config = dict(
    num_hidden_layers=15,
    hidden_size=384,
    num_attention_heads=4,
    num_key_value_heads=4,
    head_dim=96,
    intermediate_size=1152,
    vocab_size=4263,
    hidden_act='geglu',
    norm='rmsnorm',
    norm_place='peri',
    norm_eps=1e-05,
    positions='rope',
    rope_theta=10000.0,
    rope_fraction=1.0,
    qk_norm=False,
    attn_scale=0.102,
    bias='none',
    tie_word_embeddings=True,
    parallel_block=False,
    extras=['capped logits'],
    init='trunc',
    init_std_qkv=0.0247,
    init_std_o=0.0045,
    init_std_up=0.0247,
    init_std_down=0.0026,
    init_out_by_depth=True,
    init_mimetic=0.7,
    optimizer='soap_variant',
    learning_rate=0.00314,
    beta1=0.95,
    beta2=0.95,
    weight_decay=0.14,
    lr_head=0.0177,
    max_grad_norm=1.0,
    warmup_steps=200,
    schedule='wsd',
    decay_fraction=0.873,
    decay_shape='linear',
    final_lr_fraction=0.0,
    batch_tokens=262144,
    max_seq_len=1024,
    doc_mask=False,
    train_tokens=1301000000,
    max_steps=4963,
    dataset='wikipedia_en',
)
Each number is 50 + 12 x the weight over the matrix's rms, rounded and kept within 0 to 99. Layers, rows and columns count from 0.

# layer 3 MLP up, 1152x384, rms 0.102, rows 331-356, columns 0-127
36 85 46 58 30 35 45 54 54 64 55 54 51 68 56 20 33 66 73 51 44 41 30 46 64 57 59 36 38 41 57 33 49 30 48 46 54 51 61 56 49 74 45 34 49 48 60 67 46 36 57 54 56 70 52 45 42 41 51 47 48 38 35 57 53 33 68 40 33 51 56 33 52 32 41 58 54 49 44 59 47 70 44 41 37 61 47 41 51 52 41 57 42 25 35 67 45 59 63 34 44 55 30 40 63 56 44 65 39 74 41 47 58 62 53 54 60 44 42 53 51 34 65 45 37 35 45 40
56 62 51 57 68 59 53 26 52 59 45 32 54 47 48 61 46 51 37 54 66 32 57 74 59 36 36 70 62 83 50 53 46 43 47 45 35 59 46 56 43 41 54 44 25 57 31 61 44 62 55 45 54 63 29 32 32 46 29 80 39 50 58 53 46 48 34 50 52 58 44 29 54 65 43 31 64 58 64 68 37 48 57 29 44 34 52 44 46 37 62 42 58 26 75 29 50 48 58 43 42 34 42 31 37 46 51 52 43 63 65 63 64 60 55 50 33 54 44 75 33 37 30 42 63 57 42 47
51 44 42 49 44 13 42 39 50 50 55 29 45 58 63 60 67 54 55 40 69 49 64 47 32 66 62 51 53 47 44 28 60 48 44 59 32 45 57 53 34 49 59 70 49 64 56 58 56 56 36 16 42 34 41 49 49 40 28 38 48 63 62 54 47 44 43 56 39 55 44 55 33 54 60 60 60 41 74 39 43 48 47 48 59 56 47 36 58 49 77 43 31 60 71 32 53 35 79 58 19 50 47 32 20 47 52 60 70 27 39 64 40 52 51 52 70 54 50 51 61 57 51 72 64 45 36 33
48 56 44 26 78 49 58 56 60 47 53 50 64 39 55 42 64 72 60 35 53 60 55 49 35 50 65 44 56 42 62 42 48 49 55 31 57 64 53 74 60 43 62 38 41 71 63 54 51 64 47 55 49 54 50 46 62 60 40 64 46 37 40 36 60 60 52 50 47 51 38 63 41 35 56 46 57 48 66 61 28 55 53 48 57 31 31 36 72 59 50 42 51 61 46 66 08 44 45 60 34 56 43 57 40 56 51 46 79 49 48 42 49 55 34 63 53 45 47 25 66 44 53 49 67 31 62 48
37 48 40 62 69 58 46 45 51 54 65 41 48 48 53 41 51 48 42 49 49 53 68 31 65 34 44 40 38 52 53 46 38 75 32 56 43 52 66 66 62 55 33 47 54 57 54 58 43 53 30 40 42 49 44 49 44 66 58 44 65 36 55 49 75 49 44 63 47 57 69 39 60 65 47 42 37 38 71 58 75 36 50 54 48 77 38 36 42 33 43 28 82 74 46 52 45 37 63 50 52 61 41 61 51 37 55 51 61 23 54 33 33 69 53 57 62 61 59 43 42 43 50 54 29 44 62 47
33 65 70 48 38 38 33 49 50 69 36 41 55 60 55 59 29 57 55 28 49 63 54 41 63 42 44 45 64 55 37 57 32 48 71 43 49 38 34 33 42 41 52 55 65 47 57 63 60 60 62 59 47 44 51 31 45 41 43 52 69 39 58 46 36 78 54 44 31 39 79 74 31 47 73 34 44 51 72 37 55 60 51 37 37 61 49 28 65 56 39 62 71 45 34 59 45 50 41 40 32 41 33 38 53 53 73 77 46 75 57 41 36 47 64 38 51 50 64 52 41 35 47 74 40 42 51 65
54 49 58 36 50 66 32 73 67 44 55 64 52 58 62 62 65 51 35 48 50 42 70 58 56 27 52 36 58 39 40 33 20 83 54 35 61 60 37 61 70 47 54 55 40 37 46 39 36 40 45 62 67 38 50 54 50 42 58 46 30 60 52 80 41 41 57 52 45 41 51 71 49 57 58 64 41 77 47 59 38 48 41 35 57 48 38 63 75 43 47 50 54 57 49 50 41 50 79 37 35 63 69 41 58 68 72 49 51 46 85 51 53 33 31 51 53 42 52 27 70 50 54 36 54 29 49 75
60 40 55 44 41 43 59 63 43 50 34 51 61 56 42 60 17 66 54 72 57 21 28 46 49 56 68 52 32 35 51 55 67 53 56 30 53 57 59 71 36 72 68 59 57 50 63 55 38 61 26 57 66 32 63 63 34 56 32 51 43 38 52 54 17 56 64 32 38 50 61 34 51 68 63 63 49 50 40 63 56 69 50 49 56 76 74 73 33 48 67 36 38 62 35 47 24 69 46 49 46 69 61 50 42 28 51 46 40 49 39 80 55 28 39 31 49 39 24 53 35 44 38 72 19 49 30 39
46 48 57 41 63 46 48 72 38 58 44 44 53 47 27 51 34 43 36 30 26 59 51 56 41 42 39 51 54 70 52 56 53 44 44 45 37 51 58 37 51 48 43 56 25 50 51 64 53 42 52 62 74 65 55 55 45 51 52 40 42 50 62 60 55 67 55 48 55 42 59 63 49 55 61 66 86 54 51 64 67 45 65 63 61 47 43 56 57 75 48 46 28 58 69 38 55 65 63 57 47 48 42 62 42 65 56 56 43 47 53 43 37 36 61 74 47 56 32 52 53 50 47 50 41 54 39 51
40 51 65 44 68 50 66 48 80 61 45 45 29 38 63 48 43 49 41 50 47 55 50 49 37 55 66 58 52 41 40 44 34 51 62 46 79 28 44 52 73 63 24 69 47 45 37 50 50 39 71 61 34 39 53 33 68 52 30 44 50 68 19 51 61 43 41 42 21 42 61 41 66 48 66 70 51 67 56 37 40 35 25 46 54 79 71 62 41 26 74 38 42 24 42 44 52 46 37 45 39 48 43 37 65 48 54 43 36 35 42 52 43 36 61 36 29 69 61 43 42 56 58 61 57 64 52 32
34 67 57 66 53 61 40 58 33 56 65 51 63 43 57 47 43 31 40 31 52 57 48 24 50 54 54 54 43 38 66 30 43 61 70 27 48 39 57 40 48 54 32 63 65 47 54 49 46 65 33 44 43 71 43 45 12 48 64 53 60 52 42 53 37 54 46 48 38 48 44 68 57 38 63 63 41 39 37 46 54 42 37 56 53 58 43 38 49 52 54 63 54 56 70 48 41 53 63 36 49 42 40 58 43 55 35 60 37 26 59 51 62 47 38 26 59 48 63 53 38 48 53 34 43 55 59 50
48 49 62 39 62 46 62 29 42 47 32 60 52 42 51 47 25 28 25 56 62 44 49 62 63 52 56 70 51 36 46 61 41 44 33 41 46 45 69 66 49 63 49 36 47 61 41 59 23 79 42 47 47 63 56 44 47 35 36 66 61 50 73 40 61 32 61 61 34 45 49 68 62 43 56 56 36 51 34 26 76 58 63 44 71 31 54 25 36 57 40 45 63 47 53 42 58 49 56 34 46 60 80 47 46 66 48 33 69 48 65 54 38 40 38 50 45 24 42 58 57 51 36 61 40 27 53 35
52 67 47 75 59 68 52 52 47 54 44 51 52 76 46 33 18 51 57 43 59 54 66 61 54 54 57 35 51 42 33 53 35 55 63 35 39 68 48 44 48 35 54 54 56 50 39 49 54 48 51 52 33 45 62 63 38 52 50 57 57 56 49 60 50 51 43 57 50 44 73 59 56 52 75 48 48 43 57 63 69 42 54 33 75 49 41 51 60 53 41 60 59 55 19 52 41 58 61 41 45 30 58 74 44 31 44 65 45 44 40 56 59 50 45 59 29 40 19 45 61 48 53 36 45 59 64 59
53 16 31 75 64 53 44 30 54 37 48 49 40 59 45 39 46 53 49 44 33 49 53 53 74 55 49 54 40 58 46 44 63 21 28 47 48 36 20 29 57 63 50 42 50 47 42 64 51 62 74 13 41 71 44 54 47 26 59 40 27 42 60 69 51 58 49 40 32 70 57 45 46 45 29 23 66 47 56 58 53 57 54 28 52 66 50 55 53 59 27 50 68 57 52 41 75 45 66 27 59 48 57 44 60 71 73 53 57 58 34 35 45 40 52 39 50 56 44 56 63 49 44 39 37 41 34 44
66 37 62 55 58 48 46 44 35 66 59 39 37 56 44 47 57 50 33 58 65 32 69 67 53 35 56 50 34 63 32 55 22 73 57 60 50 63 49 42 39 64 63 40 27 48 51 44 22 56 56 56 48 50 44 46 28 47 42 64 62 62 45 50 47 64 56 49 56 41 74 58 68 81 53 50 40 57 35 47 42 40 47 35 22 48 45 62 39 51 65 68 58 63 46 62 56 53 76 67 62 48 64 52 49 48 40 38 70 41 35 61 57 55 56 60 58 46 60 69 43 45 70 50 44 35 44 35
54 57 64 61 61 64 58 48 44 47 55 30 38 37 34 49 46 35 55 50 49 63 36 35 58 38 48 60 34 37 52 60 59 28 27 44 55 40 75 59 55 41 43 36 52 24 27 38 38 66 46 44 53 41 76 44 56 56 43 41 58 66 51 59 66 52 50 51 60 42 51 52 57 62 63 63 53 35 56 56 52 74 35 30 33 60 34 40 41 57 34 68 53 33 78 49 48 29 41 44 55 56 54 55 40 57 43 48 66 37 52 46 56 39 49 61 61 75 58 63 35 50 54 44 60 49 48 36
66 33 72 63 44 26 64 13 54 43 47 59 47 39 62 69 44 53 43 54 57 43 36 54 59 46 81 51 43 53 46 59 55 53 66 36 33 52 44 61 60 64 72 49 50 49 56 42 54 45 55 58 45 51 51 40 46 36 45 53 51 26 33 74 77 48 49 49 40 62 44 57 50 55 39 36 71 62 64 67 54 37 68 39 49 50 47 37 71 32 39 48 45 59 27 34 65 39 60 37 79 49 39 48 59 44 46 37 34 54 65 58 55 49 47 50 39 67 44 56 43 47 37 46 53 59 47 33
32 43 51 31 46 49 70 59 52 34 69 43 57 37 45 66 42 93 54 46 45 47 32 73 60 52 56 49 46 66 78 35 61 47 43 45 63 73 53 36 70 67 66 65 49 44 78 53 53 58 64 54 48 55 44 61 56 42 58 54 38 48 45 58 43 56 56 43 71 54 78 45 45 64 38 51 39 52 46 51 56 62 55 58 41 55 56 46 74 33 70 50 74 79 37 41 50 62 49 45 31 76 53 65 72 56 37 34 71 20 56 37 41 54 75 49 63 42 44 40 46 51 57 43 42 58 50 54
61 54 66 32 35 58 40 43 60 35 50 53 42 55 70 56 39 27 60 36 56 52 57 57 61 51 32 62 41 58 55 76 48 37 47 64 49 26 55 60 41 48 44 63 41 51 60 33 41 36 54 44 45 60 58 58 39 61 53 58 67 66 51 62 46 55 54 38 46 59 56 52 39 50 65 37 61 79 28 45 65 63 34 56 49 59 48 64 50 43 35 37 39 39 59 40 41 37 67 50 39 56 71 40 56 63 50 52 46 32 65 29 42 41 62 47 39 56 75 45 48 60 39 41 44 31 44 47
62 14 59 53 42 60 47 54 48 46 45 54 53 42 53 37 25 47 58 56 58 40 64 60 45 38 49 57 52 47 52 51 75 42 43 52 75 53 47 52 67 57 72 47 48 53 47 69 28 64 44 37 55 53 64 53 32 52 43 64 34 78 51 53 40 46 47 26 35 45 87 51 31 64 67 60 57 41 65 51 54 43 35 49 61 56 49 38 50 46 50 64 82 68 27 51 44 31 48 46 45 37 59 60 28 26 58 44 55 31 53 26 47 55 76 69 57 55 45 59 63 71 38 37 45 42 59 33
54 42 41 52 42 46 35 61 43 36 45 52 50 43 55 69 66 39 37 66 47 62 51 41 72 51 49 64 55 44 52 41 63 51 43 48 61 54 45 51 51 41 48 51 46 31 47 62 55 54 33 44 40 52 54 73 51 41 68 30 78 57 38 54 58 54 42 49 40 59 37 56 45 58 71 31 65 45 48 69 73 47 67 48 57 46 42 45 56 50 49 65 52 78 46 49 40 59 72 54 33 33 58 60 50 47 32 42 46 40 51 43 69 42 62 46 43 46 62 35 40 38 37 68 45 52 47 30
69 57 37 34 35 15 44 47 56 45 58 48 44 38 39 64 24 34 54 54 54 43 71 57 55 26 48 50 67 35 56 32 59 21 74 39 60 81 56 39 30 36 48 55 59 75 55 32 51 56 57 46 47 39 57 47 29 18 66 38 56 48 47 50 52 68 66 52 38 55 49 38 55 46 60 61 51 78 51 45 73 47 36 53 41 39 69 53 52 56 48 29 42 58 64 25 48 52 43 48 42 43 43 48 61 57 48 77 70 56 42 51 56 61 42 45 48 54 47 65 48 83 62 61 34 42 47 58
45 60 43 84 56 46 46 49 66 47 79 54 59 48 70 67 44 34 45 59 54 43 56 43 52 74 25 42 41 79 41 48 43 63 44 64 33 30 51 43 61 62 54 38 60 58 43 63 39 62 42 61 74 46 53 54 40 45 61 67 58 44 54 47 54 53 36 42 38 70 70 65 87 58 35 47 48 49 63 58 48 31 48 47 50 46 59 46 50 57 38 80 45 44 53 34 62 56 51 36 48 65 41 64 57 44 34 57 55 82 59 58 43 50 23 65 59 46 59 41 56 22 56 66 40 59 62 43
49 58 75 56 34 52 71 59 53 20 45 52 56 59 41 32 48 60 60 65 53 51 26 42 64 58 33 49 56 73 40 40 48 77 36 57 50 50 43 47 66 42 40 49 40 34 65 56 49 62 45 36 65 56 38 54 55 56 43 50 29 52 48 58 49 50 53 41 47 65 34 36 57 46 52 52 42 45 50 57 43 67 60 53 45 48 62 33 44 65 43 57 53 48 46 65 44 39 20 40 61 20 46 40 60 35 57 30 56 52 66 46 47 56 51 60 50 31 72 48 50 45 50 55 36 52 38 50
33 54 48 39 56 62 51 49 38 48 53 38 19 51 52 39 42 37 29 59 61 71 49 56 60 58 49 48 52 55 72 61 39 42 31 44 52 52 58 53 54 43 36 67 56 44 49 35 58 43 44 25 55 41 46 50 28 66 67 41 36 56 60 46 55 60 38 63 58 60 48 54 46 38 32 56 38 50 39 46 55 54 45 67 49 68 54 51 57 42 31 46 55 72 61 50 56 52 49 74 41 43 34 30 70 59 55 49 47 29 40 61 64 75 35 49 64 34 56 39 46 46 50 34 57 30 48 38
50 37 69 56 31 53 55 47 51 59 48 40 66 48 47 36 37 36 52 62 74 69 47 42 42 68 62 42 22 50 56 57 58 45 35 57 58 66 47 42 41 45 40 47 58 62 62 53 48 54 38 40 49 55 39 57 62 67 42 52 33 74 45 56 32 53 58 64 56 45 33 61 39 32 51 53 47 53 45 51 56 50 41 35 51 43 50 45 67 49 54 62 59 77 54 34 36 48 45 53 46 45 55 28 37 65 39 34 47 42 48 46 67 44 44 51 60 46 42 51 31 58 58 48 55 65 44 49